{
  "n_layer": 21,
  "d_model": 96,
  "n_head": 2,
  "n_kv_head": 2,
  "head_dim": 32,
  "d_mlp": 768,
  "vocab_size": 8192,
  "activation": "relu",
  "norm": "layernorm",
  "norm_place": "pre",
  "norm_eps": 1e-05,
  "positions": "learned",
  "qk_norm": false,
  "attn_scale": 0.177,
  "bias": "all",
  "tie_embeddings": true,
  "parallel_block": false,
  "init": "orth",
  "init_std_qkv": 0.0672,
  "init_std_o": 0.0834,
  "init_std_up": 0.0962,
  "init_std_down": 0.0962,
  "optimizer": "soap_variant",
  "lr": 0.00623,
  "weight_decay": 0.0,
  "lr_head": 0.0108,
  "grad_clip": 2.0,
  "warmup_steps": 200,
  "schedule": "wsd",
  "decay_fraction": 1.0,
  "decay_shape": "linear",
  "final_lr_fraction": 0.0,
  "batch_tokens": 32768,
  "seq_len": 256,
  "doc_mask": true,
  "z_loss": 1e-05,
  "train_tokens": 146100000,
  "steps": 4459,
  "dataset": "wikipedia_en"
}
Each number is 128 + 24 x the weight over its row's rms, rounded and kept within 0 to 255. Layers, rows and columns count from 0. Numbers have three digits each. The size before them is the row's rms in percent of the matrix's.

# layer 2 attention output (transposed), 64x96, rms 0.0834, rows 4-63, columns 0-31
103:127137149088132095140141119103111122069101074129111178142138136145136150146122120059125126135099
095:169120124048115093146127168142123147090115129131139134105106155131140112145125116112141168169094
092:170108166147085104148144098122148157134138160161132086133112136122139126082105117104141151171071
086:170115179105132109177137119128149145110122105169118133104123153121114158165135122112107118156093
089:098147113180137147114131132119151133136113124094106104156099115134081108114143128146110078121103
098:104113129095110139122147122094118120120112096077116165125115171118095177116093143158172102157126
095:153108143079099142147161118136131093169170106133093112145159154151092167172123122184133087140128
089:125122158166100114126150116125079167138116128174142135148103094131112134149134100120169125068150
097:161181113118138119099109167104112140152134134116152115156131158149128093121154117154137163128122
088:134107172113114118121107112123118176100103140145121136138120144131163106149152154079117109093090
097:121107157097145132097141119121107166142135127139116110141119126133131125171100155095165122127143
089:159135154126150109115164131141161135123095105131132121164144124139133138120140161135154117155123
087:120150121134107083116168121082128162136187132132120139140147106136155114122115106160116119083103
086:175095123106137089128148120141106157120131112117125121123129108106148151134095171094179132139131
095:124115144138075141122116127152111102166087144130151113139153121129144143072152174138130115127131
090:125150098175148144099125101094121170121127121132127110126076105101127117086123155157180114139180
087:134173101120148157127125143125144126147138152137135103136118115121125110134163105166153116130114
088:137120133172143152104109082113169141128066119123155125128128107054107109096083120125175148121156
088:116110151180106113099108089117113147149120136122183128130126098107111111106115140144179134071150
107:159100126106162103111127141138114135140162137144134142111137095151130170224115115050111140141112
114:127123148100158155138144105150146118125109088114142150117102151106131171145119170136153078146125
131:122066063116123155121161139141146114108149136114081125124128128108113126102080107127105143158155
105:123166117152100080144127151138131135140134115103135066173159136129157117073145124178132141147107
101:140144102096152128113147118150098081171158101136133099160166085121144138109108134124135122152131
093:123097120142155128095131133156119170103131144116131161088155102140163117157111143088117144163133
089:129178130180180137136116109128147131164125116121126117132136131119109135124127093157139092100143
098:134108127166185141106120113116132139130139145154141124121104126146134146156149097093121150136146
105:117124150108106111135158122109101157117136118130128152114078112134108145190139144120133094092093
111:125099134153115171128093085082134151150103135132094074136141127083138143166113147093094127146152
110:081133117082115166129116105097082093118107088115125120108141148118104135175157125136108113129125
107:151148184157114144143124142113136064129146122161157105149144156140145129122125096112114116109128
093:116132168159144140154081147156168127140089130127135119077148123133145105134143132094090120111132
105:161178132085140147120139152122125115140108092146105140130125125106118106160171113138149107126093
092:117132115100190116106165120121121124089120098118114149145140190151110165112128123065105127150070
106:145139148126149106142111151134138157176167125168145081113150144111130107139128102138154112133174
121:116186115123133136135096169109147124154125084092194134159148161123137091096134156161149109090110
113:124130130127150133175137156122162155145127127155126116112176125113113103155144113137095073100084
109:151130151113140151134106110088122140101114155101121160136116177081089146108118123152134135124141
083:120074127121125102129134134106135153134093148123129137089117101074137120106125117095151088117142
112:110183120154100140118143139152138097163135115131158140189175136126105109111146114168121125149123
099:122162104153155129117106119104189138121095114106144087136141095110132140139125170124125166148139
102:149125134091131135168074119106089120103109120153147144104129144110110109113172133168140146085120
109:134132163148144142137108120101105112127161170175140081116129083124147081134120135120167146118136
114:115142133138166137118099141127158103112127181157171096142160127121132091109139128103139165156104
099:162097128092139123121110110072128135108151153127120207129132144143129115196159142118127115128116
110:145144099091200096118127140113072137133135134136125134144109134135142169164145122107132133123122
112:164113150073159112144109169146110148107131125124143170103168118150115151177125152129132131108140
098:149161141124149112116116101102140079138151090143152136133101133146092168105177131155140109135150
105:145133086137091119133136134126105118156136112073128117125138092133082129111108090188169112128121
096:119103145103188140114107130087126155136117147133132134119135154087115184105140150137131128128117
116:120081167138149149108160098126166127101104126132124150131120152078097112096146153070113108122092
120:134139131097113139128106132155111138097104148141101119094095182140129130094140100143103178132102
104:146127136120131112125141104129096138150127108109123144158142126159137166145164159151139139154106
084:135140131160144157123136133176110136120180120167093111084158134146117108119113157113145121099124
100:107128156136143143142147162183164126151095152126116162143139101124101157113097172105120084110128
109:173133111100098065148103123119145130129100120107129094127145134102128128097154123147129162139100
103:125154158140113132122152138121107164132135097147124101152105119114148106122124069149152138138141
094:150161142132163167132127080108177134103100094129117111130150158133163143197151128101118125112134
090:141153118143163125129117130141142164113120115099144139136135132089102164116084109135161134124154
101:133164102111093163091111126148132119100108128125097115128142135132163144095131095085149169142134
# layer 2 attention value, 64x96, rms 0.0676, rows 5-63, columns 0-31
101:084154088169148142104122127094135112153109133091136126187139129123099132062158118150133122148117
094:078131059129183150113107116115099149171136131099118106133147125142145155142171137178122109128149
084:076152078140116130099134150113087116156173129104119127159153139141128136063173146131126126142124
094:187113163120119142145135153106127093115174159156175141082173122116162101144105131116101173124128
087:150161129155117136141122166128082113140144137166121132143173118099157090137140107117101197111105
095:125125090164153090146116127155145139103158158172143119131132086141160109108125101083079148150157
082:140158139096138138113115132128172152151148091076085108111131116128155146109121174149095126140117
094:122124133119135151138158142135146115089118148126138124139131118131108139123068112070129087177087
094:146137087154158159115149106107120143135155149118111116128167097146101118137131111183128116157151
095:120127115176102108105113142127132123106143121135151130125133110153146149090145113159076104150125
081:104136087138092130153132162126111141124146147127117161147173116126092126129135061167092136140132
083:141129147075158131130107093151120132163127118101087097101124123136126139142123130110163138129126
080:114158100163119134104118136109115171120112122111148140152139124153122132126168077201108138162145
094:134089088133161148121143123099119166089126122140112127115093098131144145183120116158111127149179
097:113127167129084121136061152110110115115135133123146131138153155145138104155150149107092160110085
086:078069136153103128124108147117131106107153128143139120104140116133146127127120146070090115159108
078:107118134106061116134140167139100139111165109090112131136110164159143167154158130109104118131091
088:144127095097173142133090103116124157115160097093089110120084108147125145171149120144109110117153
075:114141123161114138131115108159129138149108117137131095124149116098125112085107132150150091186144
100:127129114160111097159145151129096129123162131127130142151163129124130110099177073132089172120146
128:120138152115131129113088130126137131151090109141160109147135155134140138123170135121157121088097
094:132126124126187146163164149132119113131139131142138172077109095140111132188105121157106167162130
107:113106140140113097184116148153147171093086140125131140127127123107143115136126087141102153131134
087:120179138145124140139096117131131137141098138114124126113141132126095119133137102159144085143102
088:130104182084082113138160169101112089114165139126116149092127135127125129095104157075135144126099
085:117136130152073115134095126124119117161098154139105125135161137111129083109140156109158097106109
101:129157117140128118115119098137122117147159141092138094149168108124154081112131114133069165148142
118:103166119135113111170151146131111140111122121157149175097103131143093117102098113170171113121132
114:114108135138139151136142089092146128136095174176148140106132108145081086102084142096158146153136
107:132116108109141130089163130141143168123103118109112079131128111144114128128122130147162121119162
095:112123102095107113094174121093129123111135159118111111136096097125108140115099109146139120167153
116:062090103141111120105091135123145128134106157110159125127176133114152119103141153081106141121129
100:167103127126116128168115159126111136150133136126107127111198121154149119135143158131127162069147
115:103111111146109114122154154122120108127137142103103138120113132123128156137115138107095097098118
115:147123145119154116084130101122126139104124124160136147085116109107099151172125104104100159148112
124:096116113134107129108191111141139120146167158115130136157122140105158128080109163086138124150169
104:144107105172115084159094158147112133148138149144150124103152148143175110133147095143131158154123
080:101170129086127145121101153130140138134179126109139116120115125158113149126181112178123135086130
124:148096142104152130131151116120121124075136174117123128066083146136127116156109126114150126122121
101:135124162112081108166186139155063146106116124154126181127083172170136124130091112144136113127130
097:118099126130110142079139105164173086155126111153115107105118127127101157155116132136164140178114
116:132162092121117110156125115146146165115113067097149115169142132105113172113109138129092087160112
124:123118132091100131140161093124102163109131101138117120121096134173126156145099109126119078137138
089:118193128157136118134111122145133171168155147130152106115166122117088117128153142207125123146127
103:123095112155127123129182158136160102144111123133114138128154110141152071136108140125130112128148
118:133138153151111131104100102115145135124106119138183096158119136089152084085137108128120097142152
108:110062135158110100107146123163128133144111176147106110125137154155146106137129104126114134129151
109:121102183100121116129131105153126143109139135132126126118142133099144096144126101066120150109114
096:124130103151106103150145155149139112124152104148104138131138140110163108118114153115142135136149
127:114151103125132142161110159146096167135158151111117130138112122176105119153143081150146133134162
129:101103102142166153117133130067148117135118121138090156137141093149100147168107149093147101130135
101:150118091151145156112126106149159120120085144111099107129142138084133144082089109107130141131169
083:140125139148120087152118097144098142110112110107167145151100144104118108102104091118146154149113
123:132113090104127083113100096080111113076147131137158097147132127108159099116145073122142195140149
102:119117108139149186138138142148127139141133113117128166099090139155112162109167147132163074092138
098:143094136111141126136084156142119099130113120136111132084134133117144159163104139088104102103105
093:129112111151056126133145152158093136157108152130130155154145127123147094101108135151132132147151
094:145097118108102170167118154116132100120159135126110092120176145124149147133152136134115104128126
103:109101104128161136165082109094132152114119102116163152096099107166110136154160125133101084099127
# layer 2 attention query, 64x96, rms 0.067, rows 32-63, columns 0-31
108:099134134153083115142134120106156119110122126120133142130156148171080119138144128146126150113159
109:118115123133111112133160110088090112120110119134139161131096123135139110074137125169107128166115
101:091101137149112100139131156132132110128136119112085114098113123169113134134135132116097127101140
100:162103130145173104125138083081153121175157119134101114119091119077153109178107115124130066122127
158:118096143135166164105117145130083139122157093111104117122131131132126126128097131127108121139102
115:157149103133110116120126083128183134092112139147130116134138126120140088108125095136097152144122
139:139170111153114106143160112111191139162093131136155135150134144122196138127140141092147153112170
127:125094121115106126159114134154142092130158093140125128127146130116074116160145115137095116095111
113:116126145137105136123136074173167128121122115153128104172121098104141103142128111160146080118149
109:156138126091129110141140140119073124118136101119131173110133127115181126166102087149135125138086
119:092162122166103128115074149121133124148130136097131145120146142156131105165158096110133122121156
109:122096101149196159084125150138097151110113130141102147112114159125137126107117089141127145158092
120:126157136130119106169125146156182101161134173130164184149133133101116091139134130112132133091126
114:093151120109128165150102155132092137131104145125111143118174182133108116164140168095119155136126
112:112177135172100136135127133115148101153120157111188120111110126139119089102111131153148161137126
130:112086101159162165122133132115060129104145093098126087142113132140136113163112125113112120109133
105:115124114151113115121135148115120157110135111144125121106179090138159126118112096119133192133178
124:149157108119065112139136101139210079118094140131140119123105124099107135126154118089143118161152
106:085105158161148155107139163122075130110161106124120135116143115130106095110135124140150135117155
150:146183124152111121148148107155164083153109150151146169105125128129137142122127103117147110143127
116:118106119132196136097133114143142132103133114151120119151097121130121157174101117114129088159086
104:120125160088134115130127102144157113097123126132158169143148120103130097091101128108137143140073
102:145115130093149129116136104185134149118116166178100109141107171148155140159127122100130135139111
101:129089143138095101110120117165137128177138147174125159156104091103142142121073116125133084101077
102:143122107132187095068117096107091180113131109111101160151126131098106154109114142136150149100118
105:118122143134124134128127149066062160126121107115107101079117091110092141134107128114110133123157
109:121141151134149162135166151084098154131151098098108161117148132117126130124088138136097123110112
110:130118131066093102133109113143157087149126141133127143166137123140136123113144138143151117099136
111:147177116137118139153158084102159108141113181129141128115129103125144159092119104093164163145141
113:151131144119161089139128080131173157115095126147131151140119128108100167122117104083152103158116
125:186155137107117128118121140129141136104101135145123167111143122125191135080107124133129104145131
110:140094106154103147121119092137142101148085126143129154188127125089179107152137143152108128087106
# layer 2 attention key, 64x96, rms 0.067, rows 32-63, columns 0-31
106:127137116135137158184153114124146121149097176155174167104087152135171109110151123120127150112094
105:114127130122101108132101147163153157138141103113136144148134161110098140133111113132162136116127
103:138131143100106175139156105140168123170168143152160143127135121125125111162131124135157086112128
096:157105108137118132134083130129110136124106094117127135164128072189094092106132144143105110118139
142:122092153156145132177138111074098146088150104127133104151148181170092139141135157128140176101142
121:100145140160146134090088167133077069157106114114125127136111129091126119123138139102123091159177
124:122128134124127147112159103138138134107105151107114165114137075089101138098098095122152095139076
143:149152095105113144119113098099115110117099145172170127098087162138129105146202156130144134155117
113:135136097169133150064062167097126116134137137159161138090097144139101094156100121097101128115127
110:167112147129124094098123151106125119151114144100121161148133099126095150164136150148114110082149
106:146122113111144139135139099117132174107139148193146135093165109112150099121136129143143160139157
125:124124124125089144146164080129120142119141096103146085167129103123112116124111149159088110111132
106:099136138146155142079124114101144128088099103147113124108123109107087155118124103129175117145148
116:135141127169090144125150129152180134084156153119134105118128123116126139073140160121126124126110
111:137137125117100122105125131120138138164123128155090135155170108083160130119145106137132088122100
113:116123158130100157142130120105134171116175121131118141101124114158079103099132098127169174143147
121:102122134114126158158117094094126119123074103080094167129106134096121171166145123121110088145099
111:088109139116133106072099116139124162145089149132155156108142162118137083086091120118097131130109
105:165102122122120142185168122118160089154175099128141147157149150140124145107136149130146119112093
156:144151139096160134066074141176103131140121124126132154101162101103126113129124155125092070138125
126:109117165125143120153111161108090142113126097112124128125147185134086113112147127164116152163137
122:150134123172107151105138112079101120121118117111123092108096178108088165126135093144125108166157
109:086157124131131112165144140069131156081134093082129138122123110104120153133111120116137204158153
113:135119130103117187097080137133119125108127125109122099137127142132093106119109146129104111146158
105:136109135149123165139174132148126140108090101122141120158140115117130132113085130109087131142156
105:137110152115158114167116109134129132134114124112098101157105133161122137131134153109136110111141
117:145105114123129141178129113121121105110102113128133115163116121156111156117149135129128139155110
112:145149146147087118099098159144109081133110148153124166096169119102111102104105126122078085112141
111:110137101160111123115145140177161157127120114087124138155137171121191125151127085108138096149120
118:129123115108155105096122148127109145108101145089130120133131161157141153131110086127117139150104
120:103143178113126103138118121144094116160143126111093090125140086112104139157107078115134085170096
113:140125122100123121092098159109110099138131109121131142141108101136073158113136094134115147121151
# layer 2 MLP up, 768x96, rms 0.0962, rows 0-113, columns 0-31
106:141160146130162092163154132124103097124132117108113121155139154118143184172141102117107131165128
108:142137123142122117099181147110046109148149124113150151141138132143168105136127107188115098075122
108:076113152130136092081114127112114122102104117156128151100159150167112170132151154124134166150114
111:129142123110108097097132172155106126113091108113124159139167194091140136098143152137143124164141
109:140138124152150118132159148104147118093106135077152123095148152145142108098112105171120142126127
080:122115148114166111134109128152169104161095106154118122119122117134122151105095169117100091141184
091:070139160081139165151105121124115123134167157128085135126125185112104143165138151154145085109134
083:082109138159122136147141101120112106100105120109108087150110104147129120075125146092103131122109
098:160112150097152127124089137109129158089170114135123138128124142152111114193121106066118100121119
099:125155152055149082162118124124139139125101123152077060152141112110114135175136098159152102118134
090:141150127163101100121111115164128115110142142166131114144147115174143106148136105117093142131132
095:078135151124137133176113148120080123147108142128133127138149129170129168130106120140150097151102
112:172131134116134109146183108087120115082135147117097135113121081089146133106097121129153149076147
097:143105144123155082177109153069101106128156117139140096158120165123137130136123142137108096131128
102:114130155151163109140105141106151139109085194147122123116119123104125129111121121125084131102154
110:076113161150079151136146137148116146133131132089143132105123133095086130089079127106107091129163
109:112065130141120167149110110135122117134160124144135101101102144104155128146120132104107114160117
109:095110137130139073118164133138159169090105140150128104129133133091075118144107110099113106134153
113:075144132145105140134161115129146134119121115088114118144134161114117161138122165107129111098113
069:140103116125117134095124090102111108130123126135111109151110118125104170111104130101155153154129
109:159154130136127117112155102106152107132114128144123117155114165119123122080162120129115165130133
097:171121095129100147108139091098173136138100130152176156143123130115154138134125148098127112104107
081:149165137107125156124132144131129106111168110147102099146122163115175142113119128104120122136160
094:148102145105134105131133144123112148083140169159157146080147104140139113118123142119105173123151
127:142102108098104121145105105094112133120105123131123147111148094175150122120132144170085065125136
108:150110167169113156115150129110163157132118102108130127143142135108137070084121121097116118110107
116:101093131172111130103110155116169104101154149145088127093148104138141144088131143144110112149137
093:108152139122078166093147114145161094127098098127123118165140152106123125076120155135117120144093
112:156156141103132125152093107142129116071106082143107153110140114172162132132130157099088131109151
111:175088101108103139101148101121109103184134101132117106132156099136136126141159116158097068146099
111:112109122113121127107110159105113144107149113116136096111140153117117145142154102092139138107109
097:143155141127147100115136144128139167103128095133115110090117122094129151104091137124108130120147
078:157118133106154098154127160136139136065143124119145124108152170110128152142097098172125136143107
098:143099107151128131156135145158110130140119102132119137142199138158092149099094126149069132124126
088:071112135123091121171115156126128133089113144150116111101128145142196128107094131141122109120144
113:127167128101164107128100120155083111147114136150152105113144167150151082177153116145142129113157
137:108134079144117107160133115089140090098144097089132127132161108151145103118122099164076108151129
111:116113097186152124098150126117130123126106100106132114132096118113116152114100124120147135105149
088:118098099092093129150113092068129120089092140136139090141139123141118139147108127130099133092125
118:155137128178124129135144155145146129115093125163112112119182113114128130048107106163159159107146
070:117106116144113115095139088120165125130100169075171150135088133127097142111112131106122150135155
104:106134114157109119106104150193094132148146138143135094130179144112145125119143147133124145100153
098:110138104157091093121159136138154166103125084147104088078107103146169129139087077107093151109144
106:091140140135091120155121173147136154140115115145136123093127116127162119132083162142131073136110
086:127103104140100110130131091120145149099125134109141108106129119128129104060110120088131161105104
093:103117162159138122126103159164123182091146140141153160100121108082143111089115158132133101144151
103:133145125108095138079186145166100131067119116111107186142167132135082122119156156105107135148148
096:113153149165133063142163123113135180138112138166101148140115137113094092151139127125105104100121
111:119128118115123112111114127166197140128166107134090107129140116144136116137155100160144122148162
095:084118129132153087130121110175114144146133085137129173150124118147158098129096144168118148144115
106:090122083138098089097156140156109132117096154132126093163113131136135126093093136148086148108156
099:158155106094143089136112146087159076107184109110104108104126125124124134130123140125137146094166
062:127156115140153127096102166119126146100142129112129122118106099093159079100134096125118155159163
090:103111122214084172091166097147133111125092141129141144109161074107093103109112129132145127092142
101:092102107137142079138133103127096155076124112121113148109157139081116132132124103149151182196103
110:138182140100132139126113134102120121093161107152139140105164135125118118087102112139141174126119
108:107118116141062111115121079068096149122158129125109113128172111160135125134105099115128112143153
101:103119140086135181175141123192131110145145091110144156117115146116121120124130119141107114161103
068:172143144116140148083134140130168118119140130147149150108108120092100095114137124158185157138137
097:131126119086146140104140138105162146156135142125096116121101147095143112100151093124116135103132
108:100140129143095133139099129128159125136087142155174115173147157174134157101113174146134115118151
112:131109103137121118102117126129110118101138134110153162117111116139138158139125102175136141152172
065:160108113126142091114140107116142120122085103150163153112105116162116173119117127138130138090124
090:114121153129148122141157131117123160121102065113113092159135083114130125088084119098132090098158
112:113113147092136144113139118099126104140109122107111167140122166112109106086147127136116103112095
114:096147140104164102143155101153066152118141136118141172123108147107147130104151157079149156141102
108:110093131097116102100109132155129098156138145172080096134136113132159140100106133148155143120111
098:143089136155135090137107131128142126117132150125134125085105157130146142088110101120144118115135
116:109129127142112139114156097113095161121121138153113139137127177152135146116121121134104118075118
079:135132130084094133120123146131126138130171179134114132115118102124122110127112154153070117092151
096:109077124115169102133090147101126174161107155123147153153118125122129119121131151116121100144132
094:159111095113167107166161162128135161144122133111143110138087156120143121110134122133116148125089
115:134104081120130078103144141148129115137119133138130163133101109089159146053095147155114155127145
105:152146075155170127141141119084085133125122126133150124089125151148135153102116079097105141170042
096:090152140097105111127129134132086166114090138122114159151166155146135137118108105135111152164118
118:153124129101101111125142180165128146172100140074136138109111128107095147103109135200137109102163
082:150082144107140101118111093090156133103130157133144148116107152099109124153127119140167129149100
108:102180122113164156118109177108108080076106120136123084126192109172118099137163089138138132147101
110:113116144171108138082131146121152137128122107115137104179151153086074132123147123073126136139119
102:108111113122114118129127149133112146101099146089131183172096133141118132120081172106116114155120
091:135109130042132111157100112074091150134107123143165144111152167102141094112138140125118103102124
103:147161114165141129146135120112160111125104185090122112133203133123160092150115140107107097150175
082:103156100107115133128128115158124129174186142112113132121137170126111099131101116141123121125130
108:116103126137116135106126129137139083077130149159137161159153126117140145071136117129084174154127
111:109159160170139152097132145136132101122160121138095121103165125171163166129138121153132156120144
123:143108138173128082116105116170152149129137102095118153126157106139089127066115158125124075134149
101:161113083121142142104121121139171167129097126107114159164100110095124119158091164119120168112152
100:102092167186128117147120124096117130142157132122140131126120111125166113102125180091122125109135
105:139097145086128166089097189106162139157117130106141087133167115172168116149125130121117101085106
101:122120101130124115094117107096101092126150115143115114125134120114139133125115106165135124110127
063:084122097110108123134121123137119135128124147141126141105120115150124101154142092094134155135130
094:105140139169149165107151110143143138154117157112142131118127119108133118198095121102094141178143
093:115147110148144096139169098085110168131087084119097127140110141157128121164087130130139085087126
104:124200161097107142175114155147110093124145127109116164164162137164124132114137140165145132126169
107:100144106126158118103081114087084138109167113138143155076123138129132098125138090125136172138137
094:112093130127131160137105164125118154082111159127103093133196120115143107062131159085127125140131
095:112110104122098108110123148148157104089134136106158114147119129142171123145115113115116198132139
112:107162120148131099151132145109158155180101136132122147108140141134067102116123124113112103064113
091:075118167144140103144134101130111156145158137058177159087149124101173145144084113133121122129118
096:129114146177119119144160138156121162116113121085119110177124092104131150114147147125123126097088
098:124112113118171083095152130106117114089139148104131122096083115132134155084129130125170138107096
106:139150152165125133091154141139132114128121148075114153151109150130178112086114130179148142092130
106:125146143152162153132102132143151111110163123133162175113165141149153135122110131099113136090089
096:125156142135102151159103137111138099157129117121107140092112145126152117132137116141128130107148
102:144171138125154104137134143130117099137059138135091133146143138098092153106145108156092127124126
098:135160131114149156153087141125119096131121092125110138149157104144166142170096131143093094119107
096:138127131110133121119131192150133144159117126111162178144141102131115157098079110174132136140125
114:125103123103152125114152125147106165153130085126095126148152142117102170139157128119130102139121
075:136117094140189138116171119118097158131156099156162152152141123132139135148145110145155113118112
093:054097115109131106146119109121137125104107096125152145178162122148146133097130129141120143123112
112:090148158162109120124102132131188145083108155128158115120142097124113123137086112137129131120123
117:138110107110113132118132136083111077167127113120111132134176147106155163119123165125104139153123
073:141144165131109099118118139132197158080139171132119111125131123131109113091116110104171142146125
108:123084144130117103156123147175164154082136118163127095098128104119151093120148105139103155151123
# layer 2 MLP down (transposed), 768x96, rms 0.0962, rows 0-113, columns 0-31
112:129133128129121091129134106083115168136111129144166092114141162155137102147117095144119100114170
094:132092144094151142118108127136142090111109115131089103127068129091117109148110111138153110131131
097:144161106125133129101106101148120140129109098109127144083112118142163136095138137109127114131135
146:154162143151112121093092163144121134141099136111162143154159167116166106134146151127138146127126
157:154126147112114078155172120101168134115144118116147166125083145101116164120140072143092123155122
074:087128164139122139074103138093099108205126157118134158174170099099154113149137141148178132112158
073:165176117076178131154087162137121115151122118105128149132120120123156114130134132135093101097161
071:151133097130110137091139144159133091146134119123141119130129140103145133161098162133142101098152
082:111101151123134121117154125131123165110132191161129134161134112093117120157117152085145124163126
085:130131135128107160116158128123115133125098134135151134136142149139101139163161123147154146161156
084:092092135128112112148115097131134134133104112143153140167087151088101123118127118102152160121113
083:137113065134138142131104147096124107153138106120118157112147119109150182119108124143166143155135
126:136156152115114165117127146165098109123123132085161183121147128090134123100118134116169144097148
085:162138099130145125122124142181079151142088131120154128117125159109106120129134108167154159136136
120:114162107115085125163146155118152178134115126123137151129141136125177128085140137145107153080161
088:141092129103090103149161144126137097115167112133136143150094104136133146106148139170106123130101
138:132130152113117160096136145093140163089165117128126078100156107138123120104141184084130128103157
122:154112113136142122120122126098053125091149127079137076125137144113123119107148151138128111139092
119:083164120137132113095160128114099129158139121074150156114116120131092139119147141126123105152164
072:116108140147106106098155138141119114107134112120122116101148137112139146096144154130130118083104
107:096129115101138128109102132083116135169149139122144109136146109118085126104106109125077122182113
092:105104099151155132132146091113131092124129146112139119113094122136102106137123083127105124185128
078:139145139120116150150137183166124104129144138136143120144081075089106127105120160116101144149115
089:117134118152140137128088137127102094123176142142137158131166142140145101132107106086084157121117
143:082103150125140134114067101129131163123124091123101081123144142132108124143180140127170120114098
134:119106132133093102136122109113146127114107087131154082098180117103185119105085138053106141134092
104:109137104140157124126130131099139125107165168130111162126163072080116153127115096160095137126127
095:114108125142164210129150081145070088139133112118140095111121143156121122145123153112097091140141
081:112149134133129102116138091139128094144119141122152096125148158127151154166099112143176168105125
126:115147123144139159156105122130144152119169132137091084130136126126110156118191143116149121086118
110:105174090110162134096132119095127182150151121149118121103145134145108141103135122135156117102114
112:177108144122132130114183151180068106129146107142131110111134135127087135135122138133149129113097
061:159101125139174138116152106128113124119135131138146165130110128103118114164120143137159131139139
111:129088089111108128131172150107107155109115112135090145169067118115112118137095156123148141133086
081:138107163154130099115126131108086087091120111166159184148123104102134138141133117103140161086149
096:125140132153101111163140156158180147133114181159108089120098128122105143136129121156142121171123
141:152145122162167120129129135117133132157184131125147126128128102157101139130140125149106127147156
112:091104156142135106119146141126129127135206096141071121127113149108112147124119098148149154120107
089:129166156119096138121123142113112113133144099125148091117110161148098111143116143153123105127143
105:098108148138125121092128145130176149122128164152157072127146115101104125117130058117126136145147
068:128082099113121077141170118122139140133132112158117149131110153125169129152142116151121103127138
104:118136166109138140131124114102166130133124105126085135158122111104112114123146157178129138169119
092:127151121130140088073118163130145149160142131131144148106171135163100111105109098166108162118124
120:175122132147083108171111115121124143126081129145147132133153141152122159139093165132123111074163
070:097115134104076109068145140138138110107112120136095140145133121129127131078121102140115135130164
083:148152120159144111104060147127110129127164160080160146087116141109116170147138124116116108100153
096:144156103166150137127140089164073139126117134112120115133136125158143149120135173157147112111137
114:109150097104127125110112103105083135104096143137145152091170133138115119146162114111084115085121
130:151128116137149175162114144116131151125113094139094105093143121156106146071115142135163114103117
117:142132128091109102141111142114160177135109154090111139138125139155104115133112127139151136171133
091:131131086166150124109157140118135116115123157148125123174085121164130111134112109159156071138187
096:129136112109079136097161127051109104130136109116130137186127135098124126166104142118130122115119
082:167118122150103095138086139157126126188119162134126121083138118125101161135089163098112096098129
076:112137130112177153126127151186122099191154093132158118136110145124163129125165139151155102160111
111:103119140101124109133131113117113143143140151141124109124117128149139112154109124090133146103173
105:109160145145121165142090107099139154118162146092143111107165138127176088144130182147170135166143
101:151158108129161150110134134196117138154102144169155145148097114134090101145165137141120108085096
114:151103135098142131087083119151130114123106115119118111078108129126090136098152169152118124104149
059:118096142159095121137134102102121143132140127178110104135104127109135090154110096097099116103132
130:159168098119135152101114162157099132127139115081105083093133165095182151163141134116139136134088
114:122104101127132166144111154124112152132095131141114112112122139116089094134140141145146086121105
079:084094108126107123133144146102150179127120151144101166131114150134119131123118084136099090144132
056:111136153150112112123169179126133132155156122120131130089127151127149143185136112131125137161126
101:114126159078124137111149119097141167151136092095112142119090149154150113130124098124150085111123
113:145145131128150082110089131119102100147123087152138103141117172116147116173161111075092131081120
111:155158119089144154115110099142173149104105072146136111126110158101151128102127129148107108094166
111:130099140105114125109102098114119088161144127103095116123077172124139079117141100153124118099099
088:135139166146137098175082159158119187123126120120186138183107192122129103148141145127138115092150
108:120132146111115163128165145140134127180100165128142165128123113106141143124072147143116160125099
097:112154140123062154101141130127128109131157153154153096126113115131119156154112137131116113093109
100:140125129123141161087169144151148157101128128138105090173143117115108146140091152156133140148169
081:124155148157137115160133128118099180168136101083123101149117152130111073151133091127127151115139
092:107127169135115133122114123115140125128096132135157110131120125084164089097113120145153126150143
107:161135103115169131132131128150125104146192110088162118100141108120138090126128110159146084162161
109:105134134142126130143103152085153089149135104129061082138096110125094135173129123151173112120132
121:153108105129119115162156175133103167129093160149141143121108118165136149165132120165104130121098
066:101136128129118082156140166096134144112146081149136176143108111126186088139119100130124115122140
094:149127145160140134133142163102149108141181108078130103144159128136139139128120169147123130157093
112:104106102130128131144122116117102117155132147186126152162088157142140139127096105186141099126146
075:156117129081145153105110137127108119155107143145132122152104130069149168119116115118140089183109
100:151126111161116126154101126118081179143184150145140147141118141168155137128156154114107113165151
112:110129159093115110168154126136052099156117093084153158132134113103172108129121126123109151091096
084:130140120133106166158119168091118064174139118129125144137109124136150125135102095150096141128112
098:127161104077155128152082159153175161163110115103129097114109103134128104108107094134180109131141
091:105124116134116111101113114098127167121183132120127073165154142113118143123154169108054170116116
126:123134133092114102109143144110122084138166144105149120122122152157170156140143163123131167118162
104:116117107148175156143112127109162156075102101093117114088146131149089150129134145168130137165136
125:115106183130093088144185085151169118104124142174133114135116136107138150131142151093119101123149
103:138105132093122177098090102129145108151131111146136096152120111096090098161151157161146086120175
080:142175135134130102142124158117127158107100128106118138086118135148111117108088092099111097115133
068:152146124109165129140145133130151141099144133146125149121108163170161175156173136181108135126120
075:093113109128190151116109165092127098150121130119105111114101135124121159143161137173103122097158
095:124128143133177139125139168101129081132122121090177095084123149131159147122120130103087129096142
103:104119113086171116158163137154120093144153146169116133184089111120149164120126136112129131169148
088:119127128107118114153126167104135190146142140154127132149089158161150140112119103148102121129101
091:149148113159146155157108105139130118172115152122144170137115135166141104109121172100146132143155
084:132133138089103105137094156095086134102110100108150148103105150163097143115142104088143146108119
135:154091100095144114100083086154143119120103172160146146113156140116125114113155089157135134080141
123:177147125128112131107106114170129087106101117158142119176089134098139109093126126142140180145134
118:173090170146099125166110113173131132140089129136131111091135135149109104152123167120140142107113
102:125128124126137099115117131174119100131117148077152112124128134118109094126166133131122156143139
124:112106126141136124118145133129159040104144125077131087118139149113182127144131112119128130140109
100:060165108104102152100077101133131109116134164152137147159085112124114129127125129129162126121105
088:137108099079118086111143129131114152110120077169106120114121132116121121141115132161106084076133
114:141144097128146141070136128102176126123121132191083165138114144090125143131127148119133123117152
106:106104154130169121178139119161153172118117101114115063142088089168091158137140143141114111124142
114:101148148179139146155098163090146158111091120101161131165113107134123154095117121138099148170099
112:111136117180123133144141109145139120076140156147099097111121150100124090115118125121149093111128
073:099098115138114112094115073157126105136118160112118138140112118107099132113121124148129079086095
094:133150126124183097113123131112125104101104146130103109135099121154099117122139115148139137144110
101:080174116184127143146175071103152155106107143127135156156125117136127173133099121133147110150082
129:129150079147127116138156145130103164129172150125097151123171145189139153137140119104101134107130
073:122097114103129106113129102108103080090135135108111118096120112124119114114102130128092114087093
082:134160101111114105133148125121111092137120141117168153159116108155140099113131065092111122146122